config.toml
num_hidden_layers = 9
hidden_size = 512
num_attention_heads = 8
num_key_value_heads = 8
head_dim = 64
intermediate_size = 2048
vocab_size = 32768
hidden_act = "tanh_gelu"
norm = "layernorm"
norm_place = "pre"
norm_eps = 1e-05
positions = "learned"
qk_norm = false
attn_scale = 0.125
bias = "all"
tie_word_embeddings = true
parallel_block = false
init = "normal"
init_std_qkv = 0.0118
init_std_o = 0.00279
init_std_up = 0.0118
init_std_down = 0.0014
init_mimetic = 0.7
optimizer = "adam_variant"
learning_rate = 0.000875
beta1 = 0.9
weight_decay = 0.36
lr_head = 0.00712
max_grad_norm = 1.0
warmup_steps = 493
schedule = "cos"
final_lr_fraction = 0.0
batch_tokens = 131072
max_seq_len = 1024
doc_mask = true
train_tokens = 646300000
max_steps = 4931
dataset = "wikipedia_en"
Each number is 128 + 24 x the weight over the matrix's rms, rounded and kept within 0 to 255. Layers, rows and columns count from 0. Numbers have three digits each.

# layer 6 MLP up, 2048x512, rms 0.0244, rows 292-346, columns 384-511
180106182130142102135141107125110106118138105131137130149131082085100116139129134134133168164108111114146099101133119111147153123146129134115156115143127162110133138149133146147131131103108103133143111134106174127144124136142160082110161130102098136104127123070135118122103092122139164138129119122128144182095095142092125109132078129123134145163142101161131139109123124151142134186109
187109123125123121072104163131136107102100129113160128116124152145147125130126121135101124141115145112059149129150133112075164134159123115149107104157141144107171135109171135120142138135122082094096129124124129142118143138139151111136189116107150144135155097158110112126148131150096151131096126144136141120122112112083111111157089155147131162114123155128090152158138131150127148104165
138115138137083140104080108151117104127119123131094143134132106117126119112159129152142185120151073118135134131140127124127119150125131106101123144146135183131108166121099129113130134117146137155142137149102135113150157109128121110112117090134110126152101143115118139137093135134151136106117121115116137138128138184139137151142144139123133112079105083154111146108129128157136142133096
155108124172119138126123105106117150130141136131127144099149128103114123133133140106108131096145118113150127119090105102156124154135110144105192120062091140113159107148100155130115168181156126138143144098100132101114115143122134125074151125147135101125134167138090113124139130131117190186122139153161132108113134152146125126141134127151130124112130118155135121131137121131117120148146
098141142138100160114086135151129113126129128116111079165086129128126095118151143124143111122117108137130096130151109120111144106142137159136076134135116130151099145112131148123110100076122132144124156151124147124140113118131120116140166142121126115156121132115138099123150131111129103127147134113122116158135117148111117141126146158135127141158114107134120151132123132156154132153140
126117082123135143138150109123158113137104143129126152097146121156152166155116121115186149170116088124116110140156100137102125174120129133112115124115141131103133109153143112173133117183117187136109157118152147126091142118124144148183151119121118118162132119125125110142163121135103101179137083148160128141092109145155131092188090094104118093128101132142112162135145133132122152146172
121145114140108136142116114111126152133136082141141144136128103112138124157140113115135112139134134142155112136103129116124103173177123109128157135145114129112148114110077133131138122196140144118120139216125153101092154116131143153066138126100180175143107130114114139146088108107150146108137111111128166118138142103124127157115120113138122107142105116128135177119116137135144130141129
094125123126103125121118138137091116159126163132107111134083136125124109108120157077124119154115116132116109141123078084157152121127116146111143119159129094151135114109121131115098137141132134149126139141114115106104150127135126107127160150136156147146134136143116131108134125133108104104147112136133146145133083160126137157132156134118105145119120133124126137095099113142123172106146
123123135160119146098090078116160150166187068097157126109117158111082110094134145139092137147104115071134154102205146141113166152105108142101074127139123104099091138154096115052083145142106108187035135161141148118072144158173091172104165086127128111097065103100147112145135112114146099107129140138135087127149104142171131125133156136167145110068132111136123132130113145202140153123128
104142130172114139147137159169121094108125128116162166158181092135166122195138134103182133152107100135139134106085070133120090119168119138070139128128108140159129138170134109122126119105098141147137064121121135173086139082123131124163130116053137165110120103104138129133187085124091111094079152154162091164149186158061149115150172158140144136123100160120139121120152114107108123104160
152123088145120104138082131119098122136121177125170087121137124167156134144161143160115122134108130118092135166126093110096107131134113136107113098103124152108111174149120126110095197157168158126094136129087156101141137112142110102110096144111107139059146144126076141140168142128082137131138160122145131132169112144125121097138131146123160100148124103120138142138165096141138106138078
149088083119124130121174130141116124112124144115124140106111133147184106116184118127136132110144121116105106111116125106112112127137114148133140062096165104123125123138121138137115113160136097127125143138139099136154094092136136100130156140114118140106135164164132138096135126119157120131127168185139097155118128113111138149122144130139121109157133114087120132164118097140120154132103
136127130145089141164081114126126127138106123153152108100166161138110138159131147180150130171103136132126121141147144123122124179149116136093135128120121080105143147128112128124138092163117133123115131155138107120125137135138126126131132183107104133109123103100091153119133127117101168139162145136146161137143101157130115172109133116106141128152136147087113134124137134153130133130124
135148129147098132136097161110141141120138150125134131118121156103096105147108123158150126156105136127151096131142148112096090133091125171107122128173115146143146113134125152119124150139143131118138144142128139133156110131150115103171106134112139149165132136144104114142141140131123128123137134123133152120138115101119130118167126155135103143158092127102159095099155140139141160151143
101126141118106176137118085169114064186148087108098158083133177072139082146116097126127118146122127140175157122111137103174125153139107139169152118146158117145121136144066135117156145119132077135084136130154115119151081147170123143119137145114141149129112105125144136128134146142192107133134149106121107162146070164137150118128109084135124146120102115144148140151102130109135127117145
110103101139134150112137116131132126146117131143138118091119115138137137161165132123173078158144133139133123150129100142167128155142121162138112120075136115127114100114163137109148109153135127142128166123116105119133111110136127110149097144107121182164111110163127137127144147135124120120120170143159138111173145158146131126118103122118113119119109141151151143158128154124134136150162
123139157161105136178152111139168090107158070047094088111145128137155114116146143089211195092144179106164138052134137105175138153109104114132146150132103183148086136135118116105121128148179081204106114125081147162135049122083092136122146157118115179133091046148110162171092120143109135109115135090152118103101148128148135145165146110184099132102166122153148137132106166130085121160195
182130104137114171110104117122135147120115104108106106077116098089127161102112134106088090107086099136148172148131100081148085159153117135110096118134115155154118084160115151120091100141126149112157156141110161100152119118107125091159144107166141128119109110070105135144103109109129133145166101077140149078129187187143157159115103166141130107113121130163121128115109124139157109107142
098107138128143121119134184109117117064088108173132114154140136184136117190092142135133098117161138104121157090132092101102124108158135166107126137166112110130137181124130119147178121122138124128108141151111111145140157152149170081105144148108098128090084141086116089137145169081117096122090126135130096138124114142088134060079122121115090162121064174120137151112100150143101112143153
172090073158087151156145096122112104181145130134163133084116149156189131091134134112116127100077129113154106143119117060113150148064101123078163100125135128158158138143129130138101126171161172146162144140166140113146166184104121134192104135173140130125159153162142124113071085141140101129127125083145169124116172152147146153156121133130120164183101070154108106096158094137148136162174
111140194143118150117124166132120125097131164144139147135132113137129142110154145117143137123136163112142132156137124126098138107139131138104134130091170147133109141149116124157127122141122132134107141133111144103115073113164179146129157125150104103138139128133100107108168114145125120148107122120163113147098139124127123182090139104150139136092099145134131126137158107111114138129124
162122125142132087140137166115097119159116147127132121140122084088157090166155153122142145121153176140146124161103126116180141149156119151137152126129117092117139132124121158137119132116111140112135109105137136123081117132124114078147185143107141130092104094156146153131136101116104149121110130116105147163175136133115124132105128102142099169114158101105114135155124144113147128128162
128141139083118095118152136118151151095105136112137091164126198118135151174125122107118116133145128150112106114091137123104128141130115121129111132123060159102146119105138137125114139113086136126109122108161112144144114126145166132142124150094134162177135098109095130119131085113149109120156106135146132109075140125076137075127179126105110149142112118110172134147089098149108117128113
120123139135157055146140130143119112152149122175124124130164159155118130079127132121137102135142166105132136113083159126125114110128122129121148132150143100135139134149127160092120160097122155162080125164119100124124143122139146129141138142123126107133106104112109172124118136121120158109112102137136080127141128090062156152087132112131087112133115165112120123140121092136130096127081
194129134112144159093103107131123103122104160127112101099179112137137115133123111104125126166153096113139153150133133115099154148188128163127167111137115093105152129180185111110127080171111142127122130115113137113128173128115157149122153071087118120121122121093107049139107060092118135131114121143187160092093115147113126145148153099153115120119089101142114102139159122173133155127147
127124128149121131130080146125105147127105172126128134106128129087146136141133149051148123143106100141079097124099147097121134126137120146122067111121100110104133076158103122176082143120126139112143128086115119129080157150138141137102165143104119127152126109148121115105147126134124155136110157142173118148155104114113133138064150117120097134117171130142119131133131127129138108107155
114136070141097118129101080078122141107127132121133084091121167134094141111127138128140192094076146141174137151113093154148124170102144094141143136169128167143140110093091122163083091137103182165120112147108152109129132153134091145116131134147142152124091113165129133148144101084093111140145087084130134158107092164152115126124128123153142136160090141135131163077076144106088117139138
144105162124114098153118173132138114105139121128117095113155131112130102137156152089114117117121114088109147143128125151118158133096106167107164104136135157131192139112148142131145137076141094142126107112149163162175107191114123142120111161098137111153098100127167121137092158124104146135129120126109132112174135129101163157100152136110182115177138131131135149159136091150139115133140
163132112140158128144168119099156114150086095142137136107133091142175140114100152121164150149093117100139120097122144132141130190103112118106117116142129173174133083151102114066090106168179191150085145104110121135073137143118140089155124096177129104113144096137142121126139113161113158135145125105175151122146093108152128147077115139145128157126114107158192118129111174111132159132129
087118162145138124148147151114154118168158095167104102130131130128103124142109154150122123184142138141142183137120120134139117178159145104135166145148118105053094102132133127155114118141165087152106153134116122125147151127114135133089128098110134139120125166126107139125112126136119118143144148146111140143107104100104127139143121131129134120126116141133135102105125122145124142116162
164095102155142154176071119112188160157149125105145147137028108139119138142127147140160109111124170115138100112098121115143088122083129121095135125134133102160161164130125099121112135146143141104114121161097173104066161139182117207185150108151196180145133145120103126125157108112132171126126107096116130087178133148135139144137087137152106143137139069096153087127152159139115141146147
125099160110112140145089139134116149105143164141104124119121127128128128117168100125126134112122147120123102157099104118070107096139129129112135107117164118149133123128124136146101165129136121121128131140123121118164081132132183127135118120146116116118117150167099130130095116117135129144130108132138130154094135119130118147139137091148148146148127093115129105141149097133154129154110
101138116096132138116106182110129113101146162168180176115126127118155159168150140047111093128163108110122123155137081107087141098136123173091145123108102153144126150123133137147107079127117127142120149120111150143119123117162134124137162121136136115185116119150101097120128105106097135085158156114128130049184130148130134148105140125141135176102086100164148135066130153133103126119159
109117091124141151144136131126180095104102150130150128163094127117126167110130111067180115161110193109103126141121121140169163164172133162146137109113152148150119099159091127092101123142105121115140145095079164145111148143100115092139149133110210141161104148135135112162129092120137138125138104142103161138139172130116144097172124139142121157131111114136143124203119116127076149153120
130084163135139124123103143094143119138099167159197102135127087073054161141138086134086122143132113122114125092166167110078162132132106125131141128124135141105159093074176110136133140132141154152121180154117171136138115171133140152099120115130141101155129107140116092152102119080107133161201146154096185146163131060148135137168101129124152099135121166162173158139152119146138135135136
111110126129112163093146155142150143143097171147168108171141116126103118119129128134133115122120152085126121108128114159162130158133115169121178123115118100117172120132134161120135147129155191116146167154114121112102085122162126137167118129128124081116162096165139079129149124133121110128130150121128142114124141140127135115106164213135121139142133122109133087086163099114112134137088
118135155129124156135112113141170107112166172115102135129120128152128128170134101128143144115155132143132117097129104094107149123159109131135129135176129124120169157090129111179128172150083137164089128118114120131150096119143110141161160123105172162149122149116142116117177131151115146111114146112108124123143111102101139146113114103175111137076111147113134198147133119109128127138177
101148148141125173134127048163135111109093102142160123128146154139134115116164151142115171122169099126148156156102093140118130107140133097136134130156089146160154133105122118122119129137090100119123104130158125137132144158128119133157098101092132177144107171105141118142141178157162126082130145123143126160089135138113136113148125119180124152126114106185148146145136115108130082160098
134121101113137146133117113130141091171157112132118142114131137150133124106111113109131154162143147142143155139139157125168109130117133105140162148156125120078138143126106123136110094114135120148126130128105132125138144123122155130122135146093136095116121099133118143156092128136109120139135143133123156155120143130121120135137119116126108149124156149125120136108109120126139136130124
117114117128159134079099123101098136119099114101171123151086109169156127135161069147107182133152135143118137135103167118127136106122132131174149135138133146118144123113140132104123136139144094150110120131120143124131169115148075143165106114112114105110133119165130136143143110130136115111125121139120151127096158159113114114103092134169123103112161077139150090137092129156112113150096
122121135106157116118131152114132129120120137146112101107163133130109114142140138139134135147143109141131123172123132147158146110120135140128144116147118106103128173135131156146108064115148147133110110127119107120135130145119114176110111147111156162164125122136147101129134101104110173139155154147171120125150110102087130140156116137126097113118098095119164112130138160148105158114142
114137104161117160127122122110157077096097098144133138112125107102121160151146099130134067143175152121164094119088126101141148155130103143131087114135119188129119136107105120133141117168153139104180165136146153104141116172105091171139119054179215088113111138131107100135162107214124130158156089129116174094141100099116153119134119155106135152071085131171133185152108116141106121101139
093111138101122148120095097128127133105115131124129112150143158158096123146126113134160156148121145132151081118144158138129098168115122168140132126156134149110139149100120097119088162115149086151118134102123128153151124148121123128184133121104152147145112130139111128156128125126134102133104111140122111122125143138112107111104143157113093111142118138100146146136124159146108137092096
076121132138113138145076131155102105154131130152118120136151112123143139120173131144161086141162127137105104111163148102114133123144125143133064122130125163094118112117124135109108126128106106122128131139114114139131151112110128104151146122126098169162118119109120136123136143134131143127129138117137140133172098129111099156164151119142114114102137096160111127130145126156126120136092
133109147129114147153169190085115076079127091149133112190146166133168171144110126172162156157145091143116119161104098039124157073089123111138127076091146141072128126102153082145141141136130143141081091062157123143160137160192102121133173158149101083138087155100071107144117093085175121115085071167131084104112142115116182094125124175129139202112155148095144123034148137119088093176138
117121118135078115080150137185145086174116118157147118096145074112114133181137121116108141142145154133138136113164123117123144110142131150129107123128103088103118130169146148111128090145101061111128156133104125125098114122137139151139110120124128119119139099139101122125176119129112124119133140129133136116145123105127135106129146142122135112140140148148135124164134114133144141101107
098129158114134104118141123130131086119113088112101164114102133106114137096129143114098125144126143175130093126145139106115153118113139132134099127120093140145119162112096127100106140131108121136148134090125123158131119126125085124123130148111136104143128126138110126129114128115120142122150150157147126145130133105110112191094109137137153133131122148139157103137124145145132131110135
110135098107128148094139133144111100143122084169117120126122115116144168093117131130137111084148162110158117115160136103166133137132124134100154130151117175106143148136061118139134093157119112179095158109144156124154141096133133121171118122124117116170118109113127143164107107091117180127112160110134137123121116130108126104154127136160112117111115142153125137130165155143145123119113
181115062115091144148110097125174101152122153090143101160183111110135105084089165135150137113101159116108111104067091092157118132103120163112180128162149095165179148103115116119112146158186116153103122117136140168164055157130085147130121131133177125075091128145125103120103144139179119126125107106099145135117123095089125122146131107111108126123169137130116152181153099111142135126141
102120165121107172129140123159139102118133129143126024112109129105126133121141130119161114109129136093172120108142164120117132137148137126110076138121104145168106144133125136125149126127111151086104138132118132134141129118160131124169136116107142152129151103081133120127154113139151094127153159093144144142116080125157149126110186133144111132139136101128128144121144123105132152121137
111141161100171091113112191109127100175130164165146100158173175104154130116068131114113136172142118122103174145139151138121165101129122103134177122146125101096110127111145144156103127121107156137083106077147111108127102117131169098135180143190123090107120166122114129122126184114085164133114146091189119157090166082092135117110126144130128137116097151146106107124136099148114138139153
166156184124159141154107127138143112170147118103139139093129118156111108112144118115062104157180081103117170137153105135160154120115116136113144117107069132098153152154111141112099102138110108111096150156114133092139136145083165118100146144028120100107102141140092114120139126063123040138143143114170117114146140146121144145080163144173128165157160115119167119111111133127170118082179
131133149142142117140146140150108153111154123167140138148092093116138114105130151103164069146150139107136147091128150129146102061140132127105108130129109088134136147132146159115131162105139120138092134182096098101122134109103161133107143149140144145142120133112118144117088110124126104114138112127118162106143104099083142137089121101126117133153153143124129150103137081174133140075100
168112104136157144113144157116089140098131103152160134135130147159183100115126094139123144158143111127085146137155104118102191130108130120132149112099118151117107116140140143106138105127091116140116109184137088134153119103166109173126156123112149105137145109090138147123119145125140128124158144140109183069136129121134129117122123158132135126140108110121145142101116112138085127148137
096149134095095140164125124157134096090163131146152155114145115124131148104135186142196146170116091144125137102092092140123127140175121109084183115124139162116128172138146103156114144197117121145113120102146129116123110123145133156110137123117127140165144145096127149168097105112070140142100133136164123115158126138122153167104117122115113095100130174120118117155157093124080132064164
# layer 6 MLP down (transposed), 2048x512, rms 0.0206, rows 292-345, columns 384-511
113159100151120126132113104123149141157101148124145121102090136112122083108137156138126129103167116158096134142143124165091138127162083157114103123147113162133159120099123118131120139117137095196126098133132128116105117120114150141130124113153145111095100150134159134119121093129124108144130112145123163118136154097126157139175140124143122166107106142122134164114124156135130134157102
128138097123138110170155159126112157150133157110093111142136145145135134127144117122165121120110130138159142158078135109159098150093094100119157163118122095124096129154133102158099094120114151174118080113126119145154148131134125106126112133125124131103094136111115127126155159133141140095146135092128124109127126117172128151127139122130133145136122123114149136102108128107092115151119
129109146132114173117132139132140147083127123138141146089118131125150118157128125101151103104128111123083081173109100132085171104138113130144096084121118141128128119137150128113128190146155132144119160132167105127158123131105133122161118137147146118114133145165095124155139144160092124141130127121126159135137121080124135093164140135149135121126151162121138147152157110108131094142127
137169135122127106110137159105101123102111131131194188113127169155135139109097094176114140106156099101074076116105102116143103113128157150111104101119116103119146107106209146167126163160082141071163142139129167130127125100163110129142131136115117147116125142120138102106178121147150096096111136126133096148118120082148102129153147133158120143138124140111141088110088085125109129144134
097115111121124166117142141116144127113121130125102136121075149126141143110135157102180125118142102136139090092111135107094102110137114122173123117113121139131122118121137141136133152107094123128155143151130127115121144137133143106119127111108139115109154149176161098149123129145169110173103137138083150150135122134120130180106138128141128124135128185097112137117157109141130144084126
119121146147114146133151139126116134145136150154123125117127134093128102125116144151129127117176120070111129123127132130106107110165190122103131129172151169114120159143137129122108123127087141089126114137122152149163110136123174150138105160143147139108179124144147121113091181129139140112119112152131091096114148101104095097097129154134140180092149159131112127164140118131128118156129
095158138151149109107129105092105121120149124137158129085168156140150111137132139107121138139080098136129152135143113098114137133135210119107113155121109124114092127134129120118125100145133153153097058126118126139162093127146124107125131148128126092142138133117135106098125095126185106143112107106131113142166145142164019109107113117130138131175120112108192126093123105171144143145113
137117121128142130107137112114133141130149131128116136133147108140125140155142122134138134120128169133109146118133147141125097106143083134123138132110143128145109142127126136134110137131127137141131104139140131142132129119125132118116114122096126126122150093136137129159136124105107167138139151110136130141161141127124165118124121124135129123140141142107105126116124128110138132123100
133131106133126128174155172106126128139132149129166116134145151145152090118158128127127093153095137122118151123089129161129132133142200176106153129120127101136079107100125117147139103129127141119142131142093153138125095094113119124142098101127128121171127131154117138104137151137098177152169126125122114121150111141115040114098113110132144167139108136167096089107110157087124112168147
170107071125122129093105134085117135085143197106138112116132136155124054130127143126077089126067114171163118165176116144171135160074178087139144107162140114152098109101159143148178140096114108126086144156185132118154148133149060102146114126149107161100103155113100156119129164100167116109145060087118103091162100121170136147108104103130114100174109126098146093068130140090167163154097
106190094095119122129121102105105113127137133106043161132137127100115084129097137146125184112134170106154103101124134111121117120128060113154100080121124111100149118070112146117131144134110100135116136148138111132164081148116145132143139121127114167136126124109109132147138143149126089142080083137098145140155122111084186141160112139144124106183146137115119106107101116144159095137119
114177170124128098143122160105124134153152134127152113139151139122138129134097121119148116124115120131168158160134127134155141122133104125116151197146124126131117127139116127164113089106151159139128112134134143097111127122151119103135104146131134108109131104088140127130144125134120157127123108090124150124162118144120139134105103119108158132093108148139117127128128140148121142131189
118124141085150161130122112144071178123136113131124149133109125133146108147127099143130112143089124130161114118167091168136122116120134112144140099147110106136155103131117105110130137129136173125128151128103106134132107167131115097148135140130108143084108136124144089130133152130111142074129113096112130139132149145130109145112146139153144150152148153134117157143122101121119122143114
130121142097130132111142120126115107139142128130149128144149113129136132102132143114130144140153146097126143119107107122172127132168108128100156126126147123101129151110138116156095106116102136121122107108135126116123098138133124127096127147137117087135120155124146128110113124106117145121124152138112082153127138156140149105105143129143133120121140124126099146119125122108116116131110
129108112125119135107163136156135143109090111107146126125126056150113115103138134145142156108153122121142155123124190140161131100143127112088119116192111141127124141121117094129121124103155234069121119106126127100111147181113131131129135125184097129090147120131076108144094104132042150147122158131140141135134129124102106160106120161114136134095149132137096128118137100147131107169102
145127143092168099114108095139137146101134118101097094131135176151132139151097158144122152124105149139184116173123111159131128126125161123111134147153130117172106144163137138078172129104122118112147131113144096123130100089156142143146131103129151115145124137095221138147099146154120079124151147152107146156113114150128125126134129118124152131103134151113129098129099127140148122126151
140125120144128104152124112114084125150123133135092099098129122112119125125145123132140109147120145135160148106144135119136140136099215105124146143131129142148140100078106131125096100125128133144155115132113133119126140141132117156156188143126120181140122144136105155097112126124179105103127110132145119115121116163107039142132128113165102142171136111116160140152119167125116130151126
118121143123140126147102138106138136096112118120129146134140140095109125148134117128118148140130135118114127133124181113149142137118199134146138119123152126090137132122119145142100121140119131140112092131111123165112127119147138151127143157130097131125142129160136133128139125129136110157129122134156108136114153088115084118113118134129122143135165125121108111113114108129114133150126
119112125154141078137136115080155123121135090126124114134125146143104107127128155105145133162123138176133130124124138118150142111152121107152097144146149131133163114144126144130101114150156122117146136130137125138124116083102143141100136106184170113125141148141118190122139127124144105152113091130121108153135117123123140126116107133140125157102130104128135106187158135127139136149123
105115143090099096100067171137108151143113197124130136164137111093155156123129162188097114132180093121071093118105098131063183068191100108145111134106126153110151133105186173161083120190135064104071171134143167108102091061174138147119180131163116113139098157145107119128109148139089148094118081106105178115152124087098135152131192131163117103106099114111163251132116088121167143091148
093149128148137110136129109132139151133166134111135135127097121094117175133145141154130117122127123148096124166146123116137102134070109088112135110113135122169112193135126116112144095168138131146142127130122121139103120090127108118099086128149130124109148119105144140123091103110112135117150122119118134123128145162158109135131074112116146127115121109114131152122162139110089121140120
128135108116148126143111117159116132117118127110117126115108093137131145106112131128148072135130153109133122139122107144069156110101094120109125110133112110163143132143145131121144137133124084062132112123114122125143106141156140135098131103138118138090131119131094103148139152126131151173117147172123120169133138121149162128139145147141131122142130170099126155100147091130114119113125
172127105125104125123165131118142129145114079105131122107146124147154125153149104167092132112131107147113106130124089118137096105110138113115121108103102157104128161132114140110100133147141126138120144106113147134136131186166149141140127096171136124110180102100135132164154111097130118115131170129128139136144150121119124148144078126156121108156116127104129121133150115103114093131125
117082118157124140108132135084111124118149133137088158105116143125132147136169136159058128129121118172128087144112145143148130169114164139124092131095142158167101109113097166143118147162159097091137160137131163106109126059164165143160128097102100189107106172175140130151200114159136107167124156120119180135080154132149089130095140080143163121140135129092146127130143137155136147112081
150128154129117161105144127187115130117152107137129123108155123145135110139130131140123144139161130099148132103141114135132114144128149155188127127148122105144114147090098068140135169125142131092120120146109090145133084124127093137134089103159158138153121114157132138128121105099065104136141138148135104126125188110104103173138143162152116100128158136145126103178119113120103107112120
126133108130133149115122106147140159096138106122119125171146103094129093147128112122157140076120124100131107098141126110131151152152105109101132162122137107114121136119150150088129139152085156127112133114119111129161121144131116102126133136155127161136179118115113161122127137097143143145150079147120135140121152111112149101123128098114138120118138158136149115121121132138110129108166
131130152119124140135134136145158117127133116139128131151142110134136110137159095113139115125155131135142116159136126123137138107120199142119125141144148139108136130127130117141159130118104148143124135150112105136081141143116124122122127126122156113149139121107105146122139112125138128127121107140152108128137132143144031139149125100108143137086111126142144108128150140130121146102120
132123154101115157139113125129125130145059141134108156135185149123131162116161140113111111126121105099123129146112093070134153091133150158138106118119149080153130140092160122147125110120116120099093150110090106132110150079120112131108175103164149097149142090106125145115094143127101116118105048160122156130149098158114147155163154142160138130127124153156083118154126124084094114148138
136121141126130129148105113106173115160115119113133128115143115134123116112148136159109100130135120146090118152126115119139100103142171144146128153112123103112147105149133117118142156119106104133113153129134117120123129119119133129141154122133115135146087142122110109092102140106107135113151160165128103136118137127089086100143104133125110111144154138118103153123143159133115137133118
112131112118095118103169084121138101145113118130100135142084125124155133108133137095158105086129157156153117110158122120166094129086111109123147138171114152109149140131133111163122136144123136155160113132134145145138150153097079135120154157091153161086125145159110160099123123132140124108117119127101127151147145123147163158163147100134079144133141158121140133149079129113112147105115
131127185130118109054180149169078122124165120137129111088183158136170051114112108113094137106137111114133127148175133101110198135152080124123118131104080158086095128138157174146172144137076117202083107133114040125202098106123170083140135147089053104132121085115164094147137175098137089135109136134134128179100148089106159107130162087116128101105140141154165119152136091155129128130156
128182113138156115110132110150137115135152103118153148112141130108114126151102114154097128130137110150132143142156160117169116155121124107104106157116147125112110134159138121078122100153103127096146116144152113112135144116131121131093123127125151124107110114089164144096098090116149139116111120143137108124126140127132143136119126139121127161124097162141114154120130140112087133128134
125176158121152140136119161134154135099115120122112146170142115142143124156153061182095110098164148108150111089147142125101137118117099145133094090111142169155144152146139142066112131144128168125118174161132110065122114117149109088098116110141138127105149127138130101126137109091141137174149102152115147121139086134151114132134154088100138154098120157161139089142124081097140123113128
145157136127150134159176103126179108147166147114128135134129153170101155138128198110115138132110162099120168103136105112136113104152184105170102157122133140110097162124078144110130139119135166086129088145132115156116142129110121151102118180142147105107135149113163095133162150123145074147120142131116100123136170141084102139138128119122143115149145096162127157169137118134170125106135
166137120109122138114134094143119124118154079140088199093146135134152142140107201087135126155157138066103197093134163083120065098203140121132109163129103186178109178129106156100151122137116101132110101151117117118109120104140114162133142170097084172118128146111122103121139167107196133076121137135152080122144221133126161102131097118150137112111117103119119128167141110144213053110110
101191141145151113124150119140084106129138095157115164108082091094135172144125122133124116102140108148117132116109107147125087157124143088143168126134132120118110138119130109122141133140128132151149082125114135128142186174119140146122108075093102144126100122152094135116119122102137113160146134113118141119131137077155105121164115133108092110189119155134112138139128108127158125095157
111137116146119098130149132111151129165148114119150111090127134142127090112131134121093151142126131102116123116118131121127109136093130122120123125135105137163139092140140137142101122148101137139152155120128115111115177168125113107133130148119087107136103115123146136128122181137105121110112091137132121153126104125099107114132153138115124111128128128128128118136130155117141146097100
140119158077113142140097160122110146149089157141128157161134159137135137119128155074113140111122131120100144132152172144130152147131141121110105115125132122126110108138097130144128147149144151104115148124115102107129108156125140124114189149108114121126158122108136112098127155105085142169112143121128117167124152162104113137119122084142096120166173107131131090154162164152118132146149
128128121171087168101128115141137141107143128116135142081137118130163113116111119143124149110142085120163111134159112127095133125136124096129085111147153129118151117117206086087125173154122110101128134136137120150164127141120125120160133128142145130096123148131129104135130116122110132095102158119131172146150146099123159122164096131152144142134088124110155125152147118092070104129138
136139122136085132110130146143128114126138092131107134119134158129103135156112163121110121130071142144097121094140105136143113117128091129114123143110133138130139155156138136152116150133119135131117145146123141109138086121126174148153089126127112125141148105140121127111113134116140125128139120122123111086134105145114150156098127153093119131127129098137144146137170141138129128143137
175128136101129157097171150115123123097118109109127119133154116130143098115128113154114158138107106120170127152125121130124130141085102105174079140117112115185112132148140112152097143142144161140128138102121089120149115136111143145136131112163112109112146120132096124141172136157119124123092142134123140110125134094112135145114128115138167128103119113150130118159133105112143130105105
106147123111127100174128114081176117056100067141148154103059111164050122159102136105177146173111065140160107121126099100138066146077186123143119116159134124145189166128149101176092129097140121196140144097124132084120120174122064166170129081145159112107120143107156100115134100116104096127137167155091140092154124127152106133060078151210102150193124171079160156131132122134139142159107
126153116180113105103121127121154137159151113133122135149124125100124142140104176131105108111099140158099104124144119096153132131143126092117125160125119121134090146152092142103160109136106145101165120144135118079135150142160110130109108167175104116121133109119041155118133129116133118128134131146102133117133131101145111134139093124124126145144092158136134112120121126108125102125112
173139131131072162132113145129110109133094111128137152121123150135135172114119143149144124126152143105089111145130118113113123148122104160119093130127149152131118115107155095140161165153079128135159147175172124122142144133115107111155131110162154152099094128137147123161143130155129128114108126134106157118116156105078151152100137127118088174124110181108111132142156132116118144114107
135155109094160082147144128182132166120177138106086148092153098124114100140158196123114078123165107080135155136123064158149079063150120136136129130103118167114175123191109126161121156099129103061105142185123141145129158080044178171121123122116133148170157113109156148186145089201104163116124158079141117055150166072099155129185134121086094079119152102135105107255123113140143100092158
143127153139122102114117133118182137114144151117128114154125133156124116085133127158146136140112105129113138141100114161152108124101115175112118113107139119123149120111163140151126110117133149139147114109124145125156155121128115107150123151127123098146097124135115146146128146160119102149121113145120141123117119124119160112153113105167112157112134132122128123107124137128114116148117
150118158104089112114167142137153120117160146121112127122096127146117144160108104137149136142135138140175135132149122123102127132122081093149128124121116133098133115121140131146140146120136122132144115110112147152124150093133135130155118133127115123170098113137111139129140129132126116100111126109123140106122114112139172123151139102100137109140108098120097102131145121111125109164154
147190108114119134136120141127131134148103094132149161120130126118127119158128109130143120135103130117113138120138147120132126143134185111155122187152142109146111142104149127119137142115128135136138125151127143103104107142119108117107134141161125132124143139123140149060108121123148137130134087129127118117137137137140050167121096121118116123143125149137132107107140157095112133118129
119092126190099151085120166115096118150084148151135112099079121139105130114141128138134105112154098156092113113156130126122162139148100116072115104152115150124126111128142148110151094152129145140123101137094121086120155121129113118087133150136131115137131149123157107123127143118127156130146097140171130105117102128128129109136157160179073132141091174130127111086134099115096132095131
170062153129139217116148132133115126133077105130159137126129135120140140122112084119115100096123151150123089135148121115132064131138159112160112112126148161173160094098168129132144163158118144101122149120179153134151113168144134109167125095168152122108142120176141138135128172141141127176089131167076131144095174093097101118115099125144092122131096139118135121165144125126101128146145
114131066131144149131119121150130123052181072089154180104072146120137111172094111131139106121156130171083092105115116120135101141114080165102156143158147103081146133098111172119158118128116092135141084151147155126094139173195111121148123134162155091134126087137156163187153076189095135172099150093126124096110110112097130166155130077158125158111114132086110095111071156159170109159133
168154102102101136131140117091167146119129126123166137089123113088131107112153170107129133128132100099121196179095125179138114185227115145103146145158136121118122108098148122128148136112113176057183149124152106096134125054136078119116131122162124118137101163109144129127108093123094127111158140123109155123127153150101161110128137068104089172093115112101116127156115146148096088127150
125086126100135123084146113117130086135125153130210139084137141131136175123149116146180130097131146136140135120165130129094144124087150120141106141114149111123118120129104095118149162141121167108133124090112108169163192166131125150143140196089129106090097150105080132103166100163186065144109133140131112179097060169149124132126087119133117112164140125084116157131105152093089132101148
112143081127130112145136103116139130164115098088130119119105141126144131178104175149136083111124109131131128140136134147144107137121122079151119128122113166160101154131109109093106099123136135139128124119130140142089164126136080092123118154160113138131121111126113180080108082085102115100122109130125115135119140117172098151131096141088129150140138136164154097154095139117145130122103